Weights of a small transformer language model: rotary positions, capped logits.
Each number is 128 + 32 x the weight over its row's rms, rounded and kept within 0 to 255. Layers, rows and columns count from 0. The size above them is the row's rms in percent of the matrix's.

# layer 3 attention output (transposed), 256x256, rms 0.0988, rows 68-73, columns 0-255
size [101 101 107 101 107 114]
[[ 98 125  98  94 168 151  92 155  78 101 118 207  94 111 175  99 115  92 120  91 124 102 133 120 168 156 194 146 147  72 117 154 159 148 147 158 134 134 131 121 104 130 126  98  98 133 147 142  85 104 177 157  93  55 129 125 176  87 147 106  86 167  98  79  62  97 114 191 123  60 185 121 138  81  55 169  84 103 102 109 119 141 175 158 125 111 131 162  98  97 150 115 105 166  98  77 130 124 130 115 109 125 156 163 193 141  68 127 177 158  61 130 132 175 111 164  98 167 130 103 126  89 140 139 113 105 150 133 113 123 159 128 145 110 137 160  90 141 180 192 152 127 139 156 161 164 146 145 134 100 182  86 108 146 130 149 107 104 125 160 116 137 119 105 174 165  78 115 104 123  74 111 170  96  94 140 189 124 158 159  71 114 132 107 167 110 114 120 146 139  96 113  71 182 162 121 135  88 125 122 134 118 125 118 107  96  52 103 128 139  51  91 144 129 122 142 130 149 130 159  70 173 145 105 104 133  82 101  57 116  56  89 126  95 143 162 137 143 120  85 137 140 177 128 144 142 131  95 200 174 116 118 145  91 187  71]
 [106 163 190 142 160 141 129 147 137 154 100 140  85 135 107 140 132  94 138 131  37 156 168  71 125 102 106 148  75  97 181 139 129 126 118 168 123 161 133  86 113  96  93 162 126 106 146 124 148 162  96 144 101 121 219 172  60 126  93 148 222 137  89 185 143 133 119 152 132  83 124 130 175 157 127 124 130 125 169 165 116 124 109 137 129 133 159  73 101 103  98 145 127 116  66 141 127 151  44 125 158 111 113 203 130 187  83  94  93 104 168  97 162 133 185 174 132 137 127  80 125 122 143  53  91 136 159 134 129 113 114 102 117 127 165 137 125 150 102 146 169 136 126 139 142 134 132 104  44 119 192 101 101 105 115 170 135 137 114 166  84 159 121 118 136 112 141 148 166 122  93 150 142 128 122  75 112 133 136 145 167  56 154  82 104 119  79 160 133 171 128 112 137  46 111 148 108 137 152  97  82  99  73  76 134 158 134 162 128  82 149 153 176 162 159 143  96 128 100 142 144 138  53 158 162 125 117 144 168 112 121  81 151 122  95  80 125 157 104 151 147 100 110 102 135 153 123 164 128  65 193 181 102  88  93  68]
 [109 110 118  69 145 131 168 211 150  93 124 152  91  66 144 126 120 119  91 109 136 121 137 112 107 129 150 132  94  89  92  69  82 126 148 114 106 125 125 126 129  94 115 126 107 186 122 147 197 177 131 127 115 158 146 205 149 124 135 104 107 167 119  72 150 108  92 130 136 188 116 102 127  50 174 106 107 139 116 197 137 158 167 146 135 143 187  57  93  97 154  69 122 165 158  90 166 144 199  88 121 122 162 150 108 138 133  68 116 116  83 175 102 112 156 150 115  93 187 140 113  84  95 149 100  90 106 139 172 127 142 124 139 120  77 124 180 144 190  61  59 143 127 163 139  84 121 143 120 135 153 172 154 153 115 163 170 177 129 172 161 136 177 109 168 127 139 163 147  91 119  88 157  85 131 173 122 120 105 106 121 163 102 116  34 103 135 137 130 172 136 151 108 135 157 157 143 132 182 173 147 102 142 164 161 161 169 108 202 144 153 144 190 151 116 116 160 122 121  91  75 159 109  70 158 111 131 106 101 175 130 111 114 146 124 194  99 133 134 111 108 103 169 151 110 159 154  80 162 127 104  91 139 127 140  76]
 [132 177 107 126 190 147 108  78 104 130 137 185  87 129 153  88 160 148 105 105 123 148  92 136 124 170 153 126 153 107 119 121  98  16 136  69 131 163 143  93 160 110 128 104 143 144 155  91 111 128  92 127 106 143 152 106 122 202 171 120 106 122  80 110  32 113 150 100  75 127 114 133 103 139 141  96 169 122 213 101 135 104  93  65 144 164 120 132 154  87  73 182 121 154 198 208  75 155 112 121 156 174 121 111 126 121 161 126 127  77 129 133 127  83 137 174 153 139 145  82 150 187 129 120  98  83 100 126  70 110  67 138 105 142 133 128 103 130 130 160  99 171 109  86 197  82  91 126 115 154 122  90 150 153 150  98 164  96 143 107 108 132 147 140 118 180 159 113  93 175 114 146 111 154 101 130  97  74  59  98 157  97 137 101 129 139 125 132  75 186 139 102 111 118 140 138 135 123 111 160 112  71 120  92 104 101 166 134  96 139 108 161 128 128 117  97 149  46 171 154 144 110 155 136 184 152 146  83 137 129 117 129 112 107 112 132 138 143 189 124 108 149 134 124 142 160 182 162  75 138  38 138 170  85 101  93]
 [ 97 149 129 156 101 177 156 190 140  85 120 146 165 154 130 135 115 133 154 116 116  75 131 169 123 125  77 174  94 110 111 177 154 147 128  84 176 113  75  83  93 115 166 145 125 166 134 113 120 160 145 125 202 214 171  77  78 140  73 133 132  69 115 142 116 127 162 141 120 138 130 215  90 177 137  96 104 174 153 116 122 182  99 179 135 128 128 144 119 116  94 160 123 161 119 144 100 163 147 121 133  68 123 123 138  94 142 107 132 126 106 115 116 151  56 138  68 115  83 134 135  99  86 163 153 172 168  96 142 139 181  59 142 115 198 123 158 162 148 143 127 103 129 166 189 128 138 128 146 134 148 109 122 123 170  97 161  83 158 139 107 153 126 105  93 101 121  97 110  80 106 195 170 167  98 142  95 165 171 205 121 159 134 128 117 116 194  89 129 106 112 135 117  89 128 106 145 155 100 179 126 148 137 111 182 137 110 181 172 173 160 146  89 111 149 141 167 113 136 165 120 107 141 123 160 155 187 139  87 142 107  76 123 107 158 165 180 165 174  63 133 105 156  61 146  98  84 106 129 122 115 164 110 166 206 111]
 [ 68 116 167  83 168 158 143 180 175 129 137 164  78 149 126 152 150 155 125 123 136 129 116 111 151  75 105 108 149  84 117  84  91 116 100 149 148 100 104 142 137 131  63 113 133 155 138 137 112 217 114 125 121  93  88 101 129 120 172 130  90 123 116 139  67 158 141 122 169 140 171 156 113 130 164 134 107  97 152 172  58 116 134  90 224 121 134 140 174  91 170 111 202 147 156 126 181 139 139 105 110 181 129 127 147 126 137 113 121 157 112 179 126 147 124 112 121 129 169  89  82 117  92 113  88 117  73 104 135  84 142 122 144 136 149  84  82  52 133 117 125 147 141 144 117 103 131 118 115 127 180 138 123 150 122 114  97 142 103  86  87 118 183 104 130 131 122 162 110 145 153 145 161  93 155 127 140 114 158 189 235 105 156 161 124 128 148 169 125 139 133 164 128  77  74 121  86 104 188 155 148 119 165  24 205 105 189 145 139 110 157 148 147 155 162 178 132 148  81 165 115 123 121 168 123  75 156 134 141 129 192  96 171 133 128 120 131 122 147 182 129 122  89 121  57 108 128  64  55 142 140  96  81 143 153 154]]
# layer 3 attention value, 256x256, rms 0.111, rows 69-74, columns 0-255
size [101 104 102 106 117 107]
[[117 180 117 149 193 151  93 161 150 116 136  96 126 119 141  84 110 133 117 105  72 105  68  72 136 131  61 157 109 108 132  80  93  98 134 169 110 104  97 118 110 151 151 143  89 134 145 112 101 107 136  38 131 163 139 142  60  97  93  98 118  80 150 123  90  81 130 127  70 154 105 135 180  95 112  52 109 110 167 117 108 117 132 111 126  86 149  94 131 117  98 101  72 155  87 104 147 104 125 171 165 167 114 149 102 125  82  78 180 151  67  77  96 125  73 171 157 118 130 159  99 170 169 144 134 131  87 134 158 131 112 134 142 133  99  82 152 102 121 153 169 134 110 137 138 117 123 122  84 123 143 166 129 194 123 117 188 139 108 156  99 104 161  99 159  95 127 148 118 117 110 148 108  83 191 108 148 139  98 122 106  33 134 124 101 136  77 113 137 120 128 158 139 132 138 174 129 155  99 125  92 179  67 106 153  87 156 176 168  99  78 161 155 140 113 113 117  72  81 140 140 102  88 139 202 129  85  76 167 135 182  90 169 120 132 105  64  49 141 113 103 115  93 117 129 167 116  61 139 152 159 193 108 144 163 130]
 [148 120 171 162 150 116 149  98 145 135 137 159  97  89 169 130 164 159 146 114 128 149 160 114 120  61 175  99 173 152 143 178 149 163 182 168 181 145 109  66  75  78 201 118  99 129 129 124 144 140 142 133 102  83  88 195 177 185 134 185 170 101 116  77 108 127 149  67  89 129 174  72 161  70 135 142  95 127 117 143 166 130 103 106 106 112 183 147  42 133 119 126 105 134 113  91 163 129 137 106 116 131 120  98 133 140 163  75 139 171 151 114 155  99 121 149 191 155 188 161 146  78 111  90 109 109 151 152 208 148 172 136 144 166 137 163 159 171  96 162  61 123 109 164 108  87 140 120 144  51 117 125 160 122 172 139 141 151  94 168 140  79 129  97 124 113 167  89 113 155 129 182 150 154 146  94 111 125 140 173 144 124 198 126 185 127 110 123 104 132 131 166 171 138  48 126 173 113 163 128 155 113 162 131 167 156 148 155 129 118  68 123 145 193 107 180 115  98 126 115 106 117 120  96 131 117 122 171  90 119  77  93 144 113 151 134 183 133 175  76 148 128 116 181 132 120 140  96 145  90 177 113 137 163 125 113]
 [130 165  41 123 129 103  84 154 106 101 179 110 106 115 160 175 144 154 118 149 115 131 142 144  88 111 107 130 127 137  99 135 152  66 179 168 113 152  97 142 142 187 155 199 135 154 161  78 142 160 143 108  67 101 148 136 126 136 140 118 121 112 159  57 129 169   7 119 135 136 137  89  84 152  86  82 214 100 194 206 156 120  61 141 162 157 102 123 149 193  34 131 105 114 184 171 133 161 131 126 144 112  99 136 134 141 144 163 119 115 147 185 148 160 123 111  94 122 161 101 126 133 161 115 148 147 169 118 111 156 127 188 135 131 122 166 132 123 109 140 128 124 171 134 157 130  55  85  83 121 117 132 127 145 178 105 145 184 165 103 125 140 191  93  76 137 168 144 156 105 118 123 100 123 147 149 111 135 147 131 103 103  81 108 128  83 118 136 108 145  82  89 138 141 166 153 139 120 128 136 133 103 158 144 135 153 140 209 146 105 140 102 160 151 126  74 117  91 139 183 117 144  77 153 102 166 169 153  65  84 163 108 115 188 140  92 114 139 172 177 109 118 163 103  88 137 148 148  92 139 112 139  91 129  78 161]
 [142 153 107  99 138 135 169 165 141  50 118  87  76 139 128 107 144  97 107 100 152 107 112 180 147  93 108 105 105 103 160 121 113 156 152 122  87 101 170 160 116 160 101 136  25 123 126 117 129 131 144 134 193 139 137 157 121 129  91  76 123 150 128 122  60  78 177 115 111 118 122 169 137 149 145 176  93 208  88  60  48 163 126 167 191 158 130 177  75 156  99  86 149 150 151 115 123 190 119 128 104 143 160 130 161 120 152 122 151 129 149  77 132  96 139 127 101  81 146 125 109 148  95 141 127 148  57 114 109 107 131 128 127 107  67 113 107 154 102  96 154 132 128 176 135  97 157 143 140 138 104 159  91 105 170 157 131 175  76 143 121 180 168 151 184 101 146  44 120 141 146 147 150  91 129 143 159 146 156 112 138  88 152 123 131 139 118 123 149  78 105 164 104  80  98 127 116 105 122 108  52 123 164 163 148 135 143 109 145 134 195 120 131  49 137 125  38 140 145 200 166 122 130 134  77 129 150 125 147  84 112 114 143 147 129  73 136 160 119 162 177 217  91 123 130 121 107 183 109 144 132  70 103 157 149 161]
 [103 143 124 169 152 113 130 189 131  43 117 147 184  74 102  90 112 124 126 143 134 148 118 156 127 101 111 105 106 109 129 139  98 108 138  99 112 113 125 106 112  90 155 156 118  87 161 148  76 137 143  96  85  80  98 151 184 132 161 130  74 148 120 104 110 114 124 179 131 117 145 129  82 124 149 141 154 141 117 142 143 172 156  21  66  95 108 163 150  71 163  89 153 134  84 114 120 123 141 190 133 126  65 126 139 116 110 123 102 217  93 135 147 117 134 120 146 107 177 160 115 213 117 162 138 158 177  74  68 135 125 168 152 101 167 181 120 120 121  87  98 123 113 139 135  91 155 114  73 146 198 189  87 136 105 127  79 134 175 162 144 107  77 138 172 113 184 197 135 167 132 167  93 148 180 122 112 124 124 120 147 168 206 150  76 126 132 150 141 121 145 184 195  83 101 114 115  94 104 127 156 132 185 184 167  93 117 133 143 119  88 136 121 133 135 127  83  44 170 155 105 117 125 158 160 125 168 146  89 109 189  96 182 125 121 101 132 126 133 122 147 123 115 186 124  98 145 159 167  92 148 108 113 121 110 125]
 [104  74  66 210 176  49 118 141 145 137 152 124 125  57 156 113 131 189 118  97 124 131 113 122  85 117  86 102 126 116 202 130 107 123  90 142 107 100  98 118 140 157  88 138  87 130 162 125 119 213 145 136 165  96 133 111 236 112 190  70 159 130 167  85 146 177 166  81 172 102 128  71 176 132 131 135 151 147 114  68  98 138 115 142 124 121 139  89 109 178 138 110 148 137 177 152  95 115  86 125 160 136 181 136  67 138 155 108 123 156  91  68  98 148  82 161 121 133 138 155 138  86 157  90 139 137 164 136 150 105 178  47  95 122 151 156 124  73 101 114 130 124 175 187 106 163 128  76  69 109 138 143  90  83 121 119 107 137 138 120 132 137  98 151 131 136 119 104 127 143 124 134 113 126 124 144  92 131 142 190  79 108  88 112 177 149  69 136 136 149  75 155 130 155 146 124 149  95  93 124  83 136 131 165 151 204 154 125  93 135 119 144 112  79 132 132  90 172 125 139 107 147 102 145  94 116  92 139 157 150 100 137 124  92 147  90 163  85 135 144  96 143 147 127  64 189  96 101 106  77 124 121 169  96 116 192]]